Weights of a small GPT-style language model, trained from scratch on English Wikipedia: learned positions.
Each number is 500 + 25 x the weight over its row's rms, rounded and kept within 0 to 999. Layers, rows and columns count from 0. Numbers have three digits each. The size before them is the row's rms in percent of the matrix's.

# q: layer 10 attention query, 160x160, rms 0.0867, rows 16-31,48-63,80-95,111-127,143-159, columns 0-79
# k: layer 10 attention key, 32x160, rms 0.0902, rows 15-31, columns 0-79
# v: layer 10 attention value, 32x160, rms 0.113, rows 0-10, columns 0-79
# o: layer 10 attention output (transposed), 160x160, rms 0.101, rows 0-10,32-42,64-74,96-105,128-137, columns 0-79
q111 113:483460487527484481512480500527528429452476471509536476469500525496494494470501457531469483448511508506458539522477510521484516500490495527499521456473478490479543492465504461507512473491567483514524498498514529442517513514503428451514516514
q143 088:511447467488513442516508532526526463472493486521554497503536457520545516466486491511482481522535524525480517475472507493495535502486483491476523486499496517456533503470520458484538501534591491476533460514505519462536489497474460457514496465
k15 099:487526489491473496491489540530520503506515494472505530495513507502500488514509485590512507531534473465526520512507477494516486463533542504484564493515492481475525514465477444538488492516568526500513443481539541461515501491527489441523527476
q16 079:504491534485471517512482480473489472454516537486502505497504468503419507478519520528522510463477486498520499450480519489479511501506490527499487471526512538508528445531502528466535510487538472500508454531520502516535509508508511527545511510
q48 097:500517516517509488492492457501462450461499465509536495444533547502468545478550542501528501490491521535528463482497515531489502499501499509494523494513518502539489488517483553471525494474493487563483520484537509508516497517474480555481488517
q80 113:497505534511522507500491470523463480487522505508517496439514552503456511499556556506525518481480525540519493501491531537458507494488538532499519470545536509538481514504509548490510496468507504545494535477520537487519499517490478546485511547
q112 110:491491512493479494499484497500495460472522495510553495469506547507454499472543540519531519478491535548514479517504524528480497492505520545489522484526530540537485513489492536480541479478493492550472526499512498486521491504498471535479503517
q144 098:502502552502509523487514490484478472482515510559495519450530530475466507466573524493495483481490545525506475493478511524499519506495495509482530499535508479513457496516487535501518530470502496523504501489508496506506484507473514540489502538
k16 103:479527483513477499474511514530514486507511491491472462477502495511406515489526523515476534505505547516491457439509522443538511480483516522508496541548507515489501497477527494498491500534477504486517497491530541503471497484542512525492490480
q17 088:491513505548482509449509508486463475471514518526509508489497515483488489492523526490474451517563528524489533502483493488510499498485483526516501480536541507481488483478511463539537525483541490483521464523520515553521464496496531538510501522
q49 104:494485518513519512510506536516476533479468512528525500466476489495500439483493545511469479513520534496488545515523500557506495536513522533538501504512550458531519490512499483536495460467525507497480490516520482490512520524512542540473508469
q81 100:490511511536511508468494545492489529489464508521543483465490507483506449482493516509436464514532530485475489500511482538516491543536521529521524501518546495519495470496501485538492473475487510474491486514504483482496517500517538532500535473
q113 110:479479476526510507460509506487477518507487513545519481457484506510482441504502535519448470525500549478467508497503452543488479489519527504517516509503553486497507481487490486560495461483531530482504493466509484476512492503498540541482519491
q145 093:510482496517497504478517519502486506536493547507529457470485499511479448558520561517473504553508539486510523532519502555498468496533555524507502510480574484488495474501501509531484488447494525480469464488515474504486499520495528522519516480
k17 100:476492476542562498510493508500470513540500502454461488525476473461508486500519498493479485519473518496509541514453508448565466515532492505518514459557490493486498514480489492502484487491498503487497478461501485504539505499503473524470512471
q18 099:507468476495491537475481484471503482495502476503500459504494522486512473505436503483499517525430475521483496502481466482442488458503559474506532486490473521485496516525479527506519474514484504483505453513467510500554503491519502525529469459
q50 098:469482515494513537520479492510469502515508494516531473476488497482469513501478503506491515555415490477479470480471462490509488510496482459502479511497538501530511466462505550546499475506515532503465509459519472482506519493480518459514505484
q82 104:478475512492496519506483501523477494509520511527528480483470511501470506494500487519483535541430488484463495513474468483524521496502513497498488512531529507530483498469500540583503463507515518489478508465519473508514494498476510477497510513
q114 108:466467542494483541490480510510470519511512501505550460464507501488500483491476494486497537559440483495488491504470456478510518497512531489490502514534517514520474486475499549545513470509519519501485501464480461502525503504494505486495512490
q146 092:454458493498491547501501546512468492517534506522535507459491525482485532483498532506472508551440486495498491507460471482531508496503485465496520493511533538557513473453503526539517475518543528518477534477501494462516527478501510448510507486
k18 105:500470450521473511471495484541477499502492517512517490470498503489506526531515485479504529528479536479486511505468496468540548475502505505471502469478513466478478477483480571475480509514519514499488525526494476464548490534462533503472512502
q19 110:507501481513502497467513493489508509495518510479521518510479513486495474477531474487520531522474500482533498501500498474482533484522567473513487494539500504493500500488491523476470466514514512543572501488482497556479517482496443508497489512
q51 098:534499532483524464503484500483510532488494510468494504497509484483494494501512483469523536492452528506517475526461473518477535475525544536492488514497514482497504478471529492486481511462507524514565469485477504493467501496496473469519488498
q83 110:528527511484511502525451489503493516485485542505502512505511490488452520486537467514519497501479531524511501528474511566470529474509523517522520513504504495522497516487523511496505499463493526493564478504502493495495531540526462473513530509
q115 122:550547531471514520495490508495506529480496504495483512532506495488510470487528489496533517520454535499510459513471484525457529494520537517507512509511521516507500499466522506487532496510515510526578479482483504504497509522523471518535474528
q147 100:512515527477502511500463495497500506481494530489493480505499471468503544497524482490559506534477540481523503518445494521478553503506533514504491528498483473511472546508521505475494476486486511548579489497488492537492535506513479479490503517
k19 102:499505482516450539462493487514479524505512517473523476499457497499542524462503474468530525461500481497484525499509481527553508527471524484480476482479520433511486519530509497488488491483490527531462500478475544533521531495490461485492475517
q20 090:514515470531509538488531510507492507494514486485472513468509480534541491505527484476463495488516531478519498477522487491523492559531515548529462524554497502481473485472512516548541546547542476462518499490479466518496505490489449527505499511
q52 105:505487492496523538481514516505497562549514482482479482485522493510497489517521506495516515514526541536482532529541539500503479517508483516559529536501470505521502500483517525511544527540495478539507514484476466473512492470478465514508520507
q84 113:539489485496535543470498516481506540539510498466490512507519483511473499507512508483530507515513537518463482517547526502518496531522490506542530539515450522505472499507508512517525509528477462510511500474485473460502492479480426515498509458
q116 102:504477465515516554480505514479489550536521483484467502466524475509499473499526505486516512492517539524484516512540532486511486544510486510537521536489453504490468497509501517512523507542480444520500495470502481465514497475468430505494488507
q148 091:515512471496549498461535544496489534549480498470493514501533453494499520497533486464503517523506528508474491486562512493522430519519471485488487533522470513504482484481507469504545535484476470510486492501501473487489486456493446550486483459
k20 102:503508479501528474455534470516476538496487465448525484486497512500482496510537498477510488508489527516495466540515547509465484512502483524530460529496491492481523473474490500522534515516547480487476458493465515507488493497480503554501451530
q21 093:483516529525485504476490484490530504492526493482508527454516511480522507529506452521540521544538443489521506501476516489501495476516490482489494495500479463477521542475493503518508500504536507565505526503493504541510522487476480539526525468
q53 098:469508489484487491481484515485500525477511471473504484496525515491462490557493451498529522524481462479565527506490525528552518504532514485491511503474515490500516500480507490498510498477524503483495547462512554596519494487484486543540449494
q85 103:475491493495484501472516515505491523477526488469501511510515508512486498559479473488523528520503454468563513534496540507547539496550512499493536520536493475482517513506471513502491488487506500498506536447512548568533519504475489516541451480
q117 104:452496495480488512486505516489483510475518488441487485515523480493488493557480472476527530497485439472558518499503532534556506490532533491514533524528507482480508514506485531500526492509498501493503530456507547568517480524497523540532468466
q149 095:479482516505492522491487520500490543475522480474485496497507544489479460508471465490503523510508450454516507551505543517536485484523523500533544517531489460489507514489488494507494508536516530470532526443488567565512474495458514540516471499
k21 098:487501528485459501505504501517481500458527461451542522471484510494487485500476506504517485494519487482516521497502507489544544487570507516519499505423530492482545575457523516535469505531477502517483514501510523538495498486503496495456439508
q22 092:493503506579513507503491479511495521495522520507514480489509519458483500501491524505499513500518517527518552502510523503479488485511536488536515495479522467479516482471500543501540524534495512516533519516468500491490507457522475506524487517
q54 094:512477499533516513525514477463516497525482520465514457499476492509502456509511494524521502501493501534468525480548464457511504472474457535549485476461504480444493476489461533536479504522502524502475504504493479502452478517425519510473505513
q86 101:523492499559552480510506496461530489516509545482513476471478476505513471499505526532524510502492506513478557499571473466488481483481495511555502479477514505445480493495449535513464495512498492480472514511510499493446461519467500484503502513
q118 109:538494527526540530519506508518488527546504549483512505507461470476554471451494544501527488498496506519493503494544465458508525497532496489523500481469526496463481478498485517485509500553498508505508510536496486520455487521490518517469465496
q150 082:528484509554551517528496485498520476493554547496504512479493479492526452484518490540531502500499502516471531503565452461535505524508510457501508489474526512448480445474467507511480501502476488487503507521481512490462491474502497511449507495
k22 098:547499491495501507504463502501502485531488559513495493525500493481481490518480467472479517520495521485465467468478534476521509446499456517541493522493486480489545505526516504472512522528491506471507514495446496450508498480475508480491498526
q23 090:470504480512474513483505515492531540508488475476501455510446511519522517497529494486470494483494520448489493510508516469493512482552478455491537461477478468542527526482504483468513503504525515490507492494472499498506455520572509570491474533
q55 098:479519497503462497504502466478504466469505455497503475507486518478537511493495504514500497481490484472497469479498530467478519480546477481484529463503546552469475510447535496482497510504519485500493490501477456540483481516517540517477479511
q87 109:491498477480465519517523474478478495485515496495527459491472483487543519475523527524519490497476472463491478485469523492501524476548456461463486473485515513484478506483522468465497490494514502492510491480477446536493465511513517555431480500
q119 100:479509498493439487488510472457484457490524481511507482500478522503539512515515513514510493505482480462490480493482536475479518474507440469472534438526508492457485519481534474496487516483525485470457482497482475531482477503505535533457486504
q151 093:476512497531498517544532481479480508504559490507492428469503478496552582483510514515529484491508446489531486506521524493482550485546488477460522501498509510461480530467510468468461503501532503483483486492496464519496499489495521553437489477
k23 097:498506488491513497538523490495503449475516505458469472491477490485504542507513471525486458468458481532546469531508510503511553464518450489496488491532537454518463503492528485463449526517500503534503432500498515500531531498505535523495524522
q24 100:557509510510533455523484490482543487544524481539493488454472509472508485514488490483540550543527503484518514450466516451520493512508519494510499489491482477488487515527507494515435471486500508533496513484508494584455498502488472480500518479
q56 099:555522512487544453479504483525509514476466507490487492493463530450543473527485532501503531509505486507501501478486522486487517448536445478489482447485515538518470521510493481473477480497476482511485527479492501521427482478495510457476533512
q88 100:530531501526508490556496506548526501482469531498473482477443512470500447514458517511539525500521489525500495507489529491463519474564470498500473490474504533493499532514506498486484489463493486521474541497535505505470488480495492490480537484
q120 102:522509497498537453544497490534522480499474505504451479494450489471507462520478536494506548480522501487473501483494520468494511466529459484480482471475491526484496535538517483501494518476487485528455549504515504514457479499488539463472508486
q152 097:509540560507524434515506486518529508486470512516488519502447499483490420546507502507532542531497511489456513500490527460438509501559471428505504512481498513529482515534514519495467495487457502537498523459513504512486488492504529466494538492
k24 101:534483470446536508520474486502518501535492508513522514502501544467499460523507554519497552462488480492481523468535511498503513517457477532516518485496486494505481484507479527515455453495472556532470505469510510509536438505507522494509485498
q25 083:469482505491514520492511441505497447467469463460493495499521522464487490492534464524461519479511499501497515504528496477489498494470507450454499498547494522548514457464482495510501471501478506480513545499524472493458519481529515458475558505
q57 101:466528500502467438522461476485482464462483482507481504505541499472417445510521461479495506479551478530468506477471495486481471476447498519495486499470490481509481478464481466517475466544499508497489524490499501507485501499479510519500492499
q89 110:455520482491481495495466501502467511464476503516497511503548487467485492466514474528523499509524499499482517502499478496502493511478479483491534510500471480508466518467475458491475467525463503478520542497505498526478522505492522550485472467
q121 103:432512498482505473495472503504469470452474492516490513483527491488475476492516486506500507496509489487491518490498484486464491502468524473498478490501495483525486520458462459504468431541477487502503512474508480512460505493491497565471455492
q153 089:434521470495498489498495486493461510472458522534495507501509478504466491523511495520488495525501507504485497487485467520504517512444477534479551490507454487521471518496488430533510482503479507451494547480500523481458503488524517544480480460
k25 095:482513493471471471492493508527492540471486478480453549509502489514494497509483488487533491496492532522490492478502493500513529485492512514474525507522483494478521488491555496499512480520463520501516500494441509472471524522514466522462449490
q26 097:528543466475462545534499520524526502511505514535518548476522503484494506498486500490467524523490508488496499500487544516511506489556524509542478481522511535522542520540509550507512507480473498518517514525552517515531486483503502491539497492
q58 100:471543453517497494509504543504512504483502536514533507487499515501485474471535502490507513494503466494508554478539498500518518533497508519520467482539510549502531508485539555560507520491491493520529515487509526527490475460514510490552509498
q90 104:503498476499501515521514552525519522508509526508505481481507500495502474467513523493512494499500460488475514492532510480514540530509501516538458499548527534525491505489511522520513516455499509471527519491478523527498454451533539472500510482
q122 113:491508470521497504538511560509504484521540532502532513471507514483494472470513501493504515480504484495490536492540511512491532547507513531533471498530485566489538503491526517539529500468473506499519515520500530522502464449532549497549502474
q154 095:496520473514506501502498549469520477523484522450526489428523485494520519464500497479536529479516471474507513504557498449500551541539512521509471488515493513506503533505481501513476508463475509514529511524465530511481498450537508490496493483
k26 101:510529519544504510522505458502507499503466496471509558489527530479521471513522531491510492530535508441520515482486519487502542505523488523482517512498478497514533479531485535486549514469510442476507438530479499505493499461525506481497520491
q27 083:450519526488524531484486467499448530493477486533501507492445474541511506468472482473513478528459499464436495491479483468472497478519484514497514524454494479496518471518528509498484494537496508499516463475533541459518517515510533504503504485
q59 100:441538490457484545469476468544479505497437506475470474508470485512492433474467513465525461531479538542476503512516507474515501470460491469450493508494458477492539516527484519474490490492480532508521499446486518487516513501451489492504550473
q91 109:481527489449495556466492490540476516514450476511490477499471497503517439502491540454504444512491539542462480522512522481543468473495447499452463490491501474511550489507503513490524478497502501506541509450502502499517509500476480498493555458
q123 108:493511506463498522454478464552474506505472487509469509498470515520505436487466532452503468529469562513455461497532513485515502469498446477483472493497475458524543484490488503471490491488491531485516482449506504502528502486448473500489536464
q155 094:489499509483525525501479515551499514521450494479493475485476469508533455460454527461514449499528558549513510527526510449541497462520468474446500515490498508532542500505485535479512486542473479491511512509476493505519543496478502507486551449
k27 101:474498527449519531516461489525476466512489502504523509490477503511521509476485472476504491522497517514527481540475571461520477471457528494485496541510497547524524471520496486499491521446507523460491516479477515503496520492494505503524473481
q28 088:497500531510535497447515474507518511564479512545459486484511512505515477464505474481536506517501486519492450514488481500471496476481503456541491517529482500460516498495499499500461451526507466519524498473483531536518485496490470522507486530
q60 094:531480482501522494487488478488521460544496516459520530484522475445525485463470493545528529522501516504489489497491482479518527498429473486534470528518507502486461525484478498509508478523506467493546506511498512527526495475515457503494491492
q92 098:548467523495494516498486483495495475539470513470469506493487500472496477458474456538515509511495499474486492500476467479486509490450469469579483530493498464468487466460479514543515465514520492531561524482480505525500497500486433516510498494
q124 106:532488504497481502491484473457511462523494533455476485479492508494501468480482459533520510499504485471479474490466474482496484478397468487566488533524489478485473487452475511547483476514518477521521534478482520539508473475472455486526502536
q156 095:506507521490490506503470475512495490544460540479479518494503500485515509510465485534534522530513517504485493480480480499488496488457476498557499509458509466452486501471445499547489510498502499502534531489504519519521473510506436520518489531
k28 102:516477463486478512464494488502527473531527518501516526480533493487504473510468498491511519518500550483438488499494514514496484471497486514503529551507505484493507500533529516533457494486520508519445501490505485505501502476491487552485505503
q29 097:503480483511517525496539464499485505478506479501468504458482482523488496502515483509494489418548497490483517477531500503538515520515513526536482536484496481453501490513482484529462455463489472479443485516521507471469516543544474481507474473
q61 096:504490481462481502507505523477471476554554475493480496485483536517496498525506522514451526510503511497497478479481494559527484523499474514498499493516502488508528495517506467539508524474508464493515511494505503480444505510530483540524494511
q93 109:488524512491491470480533507469450468547522497481452476474484511506522471493498501513505534520515529488468496482505468538510504517486512508507519496532468469512511495510491449519484465470508459488491490455486492502436487498519483538504491512
q125 111:480499494484503494527527495484436486534519484497474476457516495507505504510487516519501478485509499508494482496492497537532507523496507499504462500538501471523511519538505463529471502464504456511498478491496504475437502495539500491496496482
q157 094:451518527490494506504481499488468500512534486488490481516468501527506455504491497519481540506487513522474465507465501536504529510513506544519489460531481483512485468515482467516511497443467488531504501463516491528463462530508469538529488534
k29 099:512500488533515506519500481467488486541516518469483502490485531454459443469546531487511551497502524519505468505470503472506490561508524494537495513518475534547502518482500493529496477502503469473481463472483473478512479512511484521523465517
q30 092:521499497509485492493489488464498535497490523483498525471532499504495466510472478485500485492480462498495452533523452525494477499492474501527493514506491571467456508500517504467481548492474510526508519501480489503521520521511462550517499482
q62 099:446518485499469483492508471487488523499509520463541534463478502488534568534525503472503486523509508499486453501508459510500475525492484447493483449489472538492520470474481509493493513507490509511486513473498514513499524472517479515540538492
q94 106:461470489471458500511484461539500495504468514475545528459487478496509539528519512465483520485531486529475474568534476500506469512489481507512485429526496518484527471479476511483469552516494522489503510486494487505470498493479500507554531524
q126 109:453482493461487511495480471490492532480482492511566527460494483471524545512514492507490477514514498490459452537507463487498479522510489477486481455492459541464521464494487502489489520493464501530495478473502491496501526498510511519548538444
q158 093:454507522488494486473499482505487504517472501484514554493491503509497568544525506512520515515557503547473476520493498524513506505478466459539462471513481529458509479496497510502477538522518499541491519476501493495487516533480512531559555514
k30 098:473506464491495502466504496512506517543503528509481500470488521455508507542514473482509504491555462496483506518547548482531473487474486491467488516477545523473485534480535432478472507541492505505477501557498477490469463533472525509514472543
q31 082:501502519495539484502520476514513423505521529496513490534481512456467489475519503497516504504520503523510503513479450455532457523536459511479524464470493501498497499490486498451490548451497506494509493495484545531495475492469526552516537449
q63 102:527547521479494522512526492535506547523526512483504479495530500519485511472525488468529512455479483556493532581511464494496516497548535483508515504521488478511456484498535470492474487510522476475509488501526501494477472426475564551509494461
q95 110:495537494473532513489495453548487516541531519490487478506501522517460520488493464455503529455494454560467508554484474488476477468525520491487514484513472478508470472484526485489452481486506493503517494482518501484444458494487539519524488446
q127 104:501537490483526506509493468554506554544540529504508462505489518537461505502528488477508532485531492556486526552490474486493479481537517499507521471504479484511471469499542480507466484506526501480509489474518511487450464478484554528540497465
q159 092:490521487491551522509485464512463507518506524484452513492512490523487511485497509467516532459494489501476503549545499488478498516536506503507475487498451479478454481478519497475453487512494495500510512486497506519461480496475533532500446457
k31 102:484465491501537493536476514521536494497544482479484525470469491523532488453483533509520544479533503487478541512500493480492498470526501539509534500496539529509502535467490521453510490511505503486508510459523517468503506458465550497507481543
v0 103:496425507485517504510488507547514538497527488471484506450476471547460530463523424510447511507486516486498504499528494466477493518483479493511489459460522502465528500540456540528502470501489492479479455517523513503493521522506504523515525511
o0 088:543492517502498517550483498531497505496481471522535485508518494522481466487533529517518529483484487480489505460503478490495495489504540523514501493467497491524467478435508492499454503503492522473509529512534490495505512515486529526480469492
o32 113:499538473480469473505510480452483509472501501500526497514511498458488485510530515496522480505508467526545506475512481455483452476460483510495542523518455487480503484492563473541525469535499481539526525511483543543510517525520526450482482472
o64 110:498492489470497483469495455523530521546476488531463474490524481495512491464478467470512489497508528521499514514508524509496457504475481475520495534514524525538464530512486525514546510517496482538452488543505539444476477472490492551525492532
o96 117:507464497475511517484491487469515518481482537491510508508457500534499507496472457503493524529490545498482502510453476560538488513464528543471501485490524497548479554473512498486486478510491516435457485501484515521466519553500531504495500525
o128 084:506512468508491462533496555486489493531509494498472514504502469491509469489484518508501483493448516472511504510534501496531556516539480497522520524532493489489547510478471533486508503484510518487468490481480480496518486490477466485504493465
v1 096:462542481508506519493448487545495494489499489468548470539516544476480489464528489490499460472501480508500516483479482437532464527493501504475480465489518522514525558522478538490488500499505493539438538449508462490516499487466478479473497470
o1 088:468518507479516504523500491512509484520463521547510502456502523474476535489471502527510483581484497491447561523528543481473472484524481519500517530501516488550522520527515518514489527531511460448492450536481500504470498487534521471537491531
o33 091:533508516513500485494508497451478489555552521455510545505469526495525532506525518509515501483470458501511497503557481467481534474487465486482516515533494490466478475507535476472505495486496517508507485442515489542522504476496504503525443503
o65 112:539470475502486498471497537492529525458487517521523492530532474484542497470514541491502523494476502529506459468456538497527499452472472557469504530477506496483511519476484480478541505463494547522500512484510494506517509487496463516492516486
o97 114:530498506516444504500470509504468513491487471515483482491516479531509498483489462463521509495525495488498516484490507512534500449490532487500515449483512503482521502472537490499526511469476487528535509491442509561508470466483524455485493478
o129 077:527523501472497494479514486568468477508510522514479503463463472499494502503513483501497506477510520515520473510489466556547490524473517469533501488501515503502471469542471510507498483543527524498507545527469511481473560498517456491474482495
v2 105:499514527486515492492493530549520517510521493519519532515484461523444497516485510502496491519464520510455461459572533528500485523531531503468497454496464506490523502491439479517496503525455508516526491476468490523481525480467472532514540469
o2 088:544522478476468512533487486458563482458517518528503504499478494538512521488490474499506524489454498487513495499453491459527459507493474482554514535499519512512487516486504508494536459486478531454489497506522524535488506492519490466465491469
o34 094:478530501507482475490487477469462517499481461511502458542513539465479528481532467474491482515483485496498519452472482498489523528512538512513479483514453468482504505519516516478491485493500470482459458521499466517522473521481520492476489502
o66 115:496504515516499444451477510553460469480518470473501527511483484490449491496509529518471511510532496521490535517506474521497515489468493511519506454502528500513545525490500522497512509531485522484467497501485489505455517537476488499553488492
o98 111:508516503470553493492459515433450512495555508521515537469506467536480490474505507515517492496491496476526495496466498512512508457499503524512474507509539487485527535504581485511516527510478495497506521486555479533481489461505516506462501459
o130 087:519507489515479522513519512532525529499499479513487495467520522486509508495456517521475520490507543482509525517492501469496461512511484486488464474476525493501489475464471535487487491541514511536521501498478438443507533536499470489511482532
v3 099:523487488518526495509480498493483510495527503511484492538527478446500501500508465476501507492492484475490487538521512510492538463488555487490444501514492513501489436522489475504491425508554509504506492502478511528489480507501556525528460519
o3 077:557491506484530483489533516490526518469511549477518475514498525537448481479467468525506463483555536530494512497530483509472495501517477492532512568482493500490516515436497504537503511472492524533492488493496511485528541482534462444512474519
o35 102:506489483520491467464522480500507513532483496475558505509512471492574488538478524539498550510461521497492489525504504476456501525494503491525485532504495505438504500483546527474482514509446487490532475541528513515527499484491517490478505455
o67 105:467528525497494519476513503465518495529493458510515502507527483446478509547520502527496495486471466507492519505509545494541498502513506529522478444514524468481481523527503472517499505532507523493491475462469508480532506494474514472529546487
o99 121:486487485501501554487512522503530481496550508465514429499486505503510522514514485484491505490519476542490498494492532555553488498503476460516518465545497487542510495483529513503543485469479491492488518481479484493481467526554499575487530505
o131 097:511546519516476511528483495496445521496466480496454519506468523498491511466528512460500486501500533515500509497516488496515522496509495518507525513461492525530518511489506502494513497499546483491510538485522510483446502517490486533491506544
v4 096:485505477515495467518481496492524507542528507507491556494507492513523505511527504503500496450477448476507499484494537464510497500497484491506520498488529489486492492497491476514497530487460476503514506458533515472495523471510506528536497447
o4 088:469487497497514520454521490516523535500495495458500441459488506484500471481491464471532478524509511547520504495501430543517482474502481493511485509519486511502495498492534489486513478508525498500563466479487464509507477459533503443465485564
o36 099:472485504556499544518484483477511511471459512437495456539477509487492501483510533459494541523527497527525474495515504502518504529489493490511495503526477519496469499543492484501483523528525505487490470493506529516516476519486499514493488508
o68 112:505504501499495511509463515512484504519520484541465553473503465507506495467489501530488500479518495479533483487508512468496517494509485558495499452478524551506490495455487521480494509505461499518506527511518583523476503499466507513487479460
o100 108:521521478473429507487490484489538503501508506539502505491503492508481549504530513516506484478490508504493453478474514460498531525496558533532524523524466462453489522482511514527526459499522489518523484524488513490483505503507464494491501539
o132 091:524493465474516466544530517505486459474489447505489504498538470486518489488495516457492503492482496525512561490475530465488515495491507484476478467479556499508511494482506535480507526466478482487478523514477479486530518521512482548540520473
v5 099:480490481487498498539501537437498540488521464501530502529485437510478488462458501498444527479489488497532477491492478535520461511523496489514506481506496503469465513534488524513531545496489515472462487509518463522504473526506517522450464508
o5 088:530490474502517484498529458498520499522487525508496527460487537494514505525540542500504484495477458490484501470516542508497497500500507487462487499488498478517541548516532495528491440489497523501469460502510530553505503505471474481496495476
o37 103:494536516505534522484473528516502485502474493488533482447508511482499500505513482514505491504484482475464450481473457494483484518445523469504516504551475507468502488472501516494487478540458473516528447527508496489518529507535512487551489499
o69 110:473469489482497483496493481495507510483539468534465472488497468524515501472510515493532504483499500528582471541553481526483480524532517497531475496474493546487516498480480525446451521470512536491475555476548530467483495514445520540501483524
o101 102:505509508476515465516511510495499514509495533507551540532521500502504519545476498508504463509513502479539529524488487463502488501488508493503472491531525499506477493540485504509520479518530527497469519523494432541519526498461528504497502475
o133 099:477522517548504478493503550508503517473532506494468490535505491507516534477510476501486519546506526508496484463486532511487495528496459505484506494448542488501464506490505522510493519501498459477543542527522529462506472478543479485503519543
v6 102:552473500500483517500485509477501509486548500454493473499499492456481489493495473488497484504514528479499474479527518491502499509463450521489491529489525551542485496459527488512530500528481501517527496513453548510519552538538501424525453467
o6 084:452535502519455493515521506517494520497469492489517525468513484467520530482486527495494519455481484463503460495481543527536498463468506491527536505495466482474467492461534512505440486501490521485505506483502506507511432465505451539480499514
o38 098:517500470445496536506518524573498529498477529530495491487503529532508488514471478488472526506550491542489531492457487495483467473533432481509525501474457501427491517530514510525519515466516501472496471478546482501486514474469487550497506470
o70 111:508494560467561478478484499490483526527510479498486514536519513498553489496512484512515457492487499497477474487549500474494497527515566499541513553501501505559500481481491498530445509501489509452470465509498521508490493531516571456521532561
o102 108:493512473484478492482513493503466475516559499485482488515480501507541526532515518465528489494530497524526485515477479515551518482532490471532474518492477504529501478527516428500548466555517470518514509505490513448480523499512470515477502566
o134 095:487482467521460501469505470477533535455509528515487470487478512505501540481497487488436514544503543451539521524517522526496525486478512476470470478525548495520534529502488544480502492505513509526528514513484508534485491467490526483488505489
v7 103:507507532501534533493456501489469482531497471448503514505522526499495477496482529513464506467538516483544499471514465494524480457425514506515499525503521442492428514545494519495495558516518500507549457479484510473509546498484500490549484491
o7 097:475460523486481456494510506484558481513534515480480524468482478506492503531486523491530534502524519516528407500533480523472562506517516514499511504501453518508536495506482483484497476464465455529531495515505535505500547506560471487506464528
o39 100:490509497530471504539515520487491510478510484508455503500469484513507487503482463484509460489470502500505525483469499531516467533502521474548502487504466520455501478529484460518469509490506521502483489480517499571493518479468489478452513498
o71 106:518521447497494504490472503586472497494435508503498476530486482450507504506499487497474518507523491540508534578498449466483453490485510499492509499514517515507464525467541508495515527445543476512456488504493523512480456486512505467516492496
o103 114:467522524495510471482516486525504523503502504496502550523522496475508557489515481518546486466503514483511508505475460519556513461464482488464442470466473449503456516497456487502494414469516461517509517487499496496500498505480474536520508480
o135 092:540489469492522542477487517456526497518494473499497461503496528512475511454478517498516527509480537477482550472509543518482499496493476518515478501496573511556490514476479524497500501479526535483452474460514460476516493496503535528504483458
v8 098:484504464537510512515497466546541427523477527494509484546517482482545482478524445527538499462517508517487496494496489511513524477465513473517511477521460495450492522490563488480537483470445515520480465492511519501509494514481472527501519529
o8 087:494499497529532501470495540527444502575495514529489499497462531548501502512500530499443505464471498480527519496516507492496514517517457499510496485502451511487541497505524507536481479528535498540545508523535526475503550561533517465475498468
o40 101:483493463487495501502524506460512490503521478489500504509492523508480495521485515543502542516510497515526490487491476509475489500471500490487483515461494516515516524472485502457428529443482512465514491514536525483482472507516459532484517478
o72 103:481508514440474489533502541522504512496512513514512542512493484496511541505504543484499493499486524486495478479507509511473482511494473505548507514510511504479519522533489529511547511486510517521469484503533472502470492486515490415533462506
o104 104:554491459515481479500476485492486484503442485456501510501488483482531497447514502415480537521488456519475515474487523516494547500496531483542512480468460484477528467491467476503477489506498488522472509520488505515481548499471490524458480528
o136 097:503528447481534469504506531522535494456550458472503490538531473491522496503503474488555489457504515481508500523478457500504518498519481477498486510512506489518464479512510523538526470484463530483531495501531484521520485484522529533530498528
v9 095:499478523441492451508465476475467498509509502495567497474519474493475499475526462527471471476517470534484538497459475488499462552497438504533518505510481529499522487493481517493480495533493465482524494504544521507522490494523489562527500518
o9 089:493486478539501533465480505546516521509492468471466444546475532484474490506477507502496539498478495515529422532500511457473515493491491488456475498485494504496498529477513463521513468552481485519544518487510494469522536502494560507491458518
o41 097:441502478469475509479560464485508468515514485492521522478467502415505510468513488507523486488492491463531499485506517492521495510527512522505509488484450513505505469509494470499516536523526539501452515506470483501485503506506464506463495519
o73 106:481529496473501514483457471548490523478470496469503460469503523517491490476513498513461486534521495507490544455472532523508470519465495495476542541482503518563500470506488518494484550528472483485529515499525520512553439464466491572519488467
o105 108:559471488488484504527505504471472536525531444465540493513510525507510499483485554486525506514542503506525503488487483488495504533504546502508504533535517505478523474452521531461474472488521521487490488483487468478456502513511542524495533495
o137 085:485502551484471457484534539493461476510469491524466563498485447523506532550502485519530456508498532508470523498523496509496509470488485487486489492489521504478491460495517513505472482453525501475468485489495503521502516498517467463515499516
v10 098:488505530531503492490511482512512482480509472499504466530460483458507503480486502463436493477464527547445475504520432495507529462514530502494484545530475507506526487497473511535519466474491539444472502505468441516525506494491510482539531473
o10 085:473463516436471513475469485491535480484507477499522516506525488510527492461504490501508508505502509554518542454485513478487495473493527501499528500488527513505471484514508514495460493481460483510498464478567512507460504536521517489476506505
o42 086:544528517500484536521530469456475526497525460479486517520493517523508498468504504494497517476487505486500455569479511500529460468468483506484498484483527498473549479478523517477464520520480465490480542488501486506517480502520539513531470505
o74 112:506547463494509501509513512549471508526467515525473454546485522482519467525539505509516514491519492511471483547498447532508553538497508524476440534494472504452515516485455494476487478463517502536518478513541514559507494502458466513515516535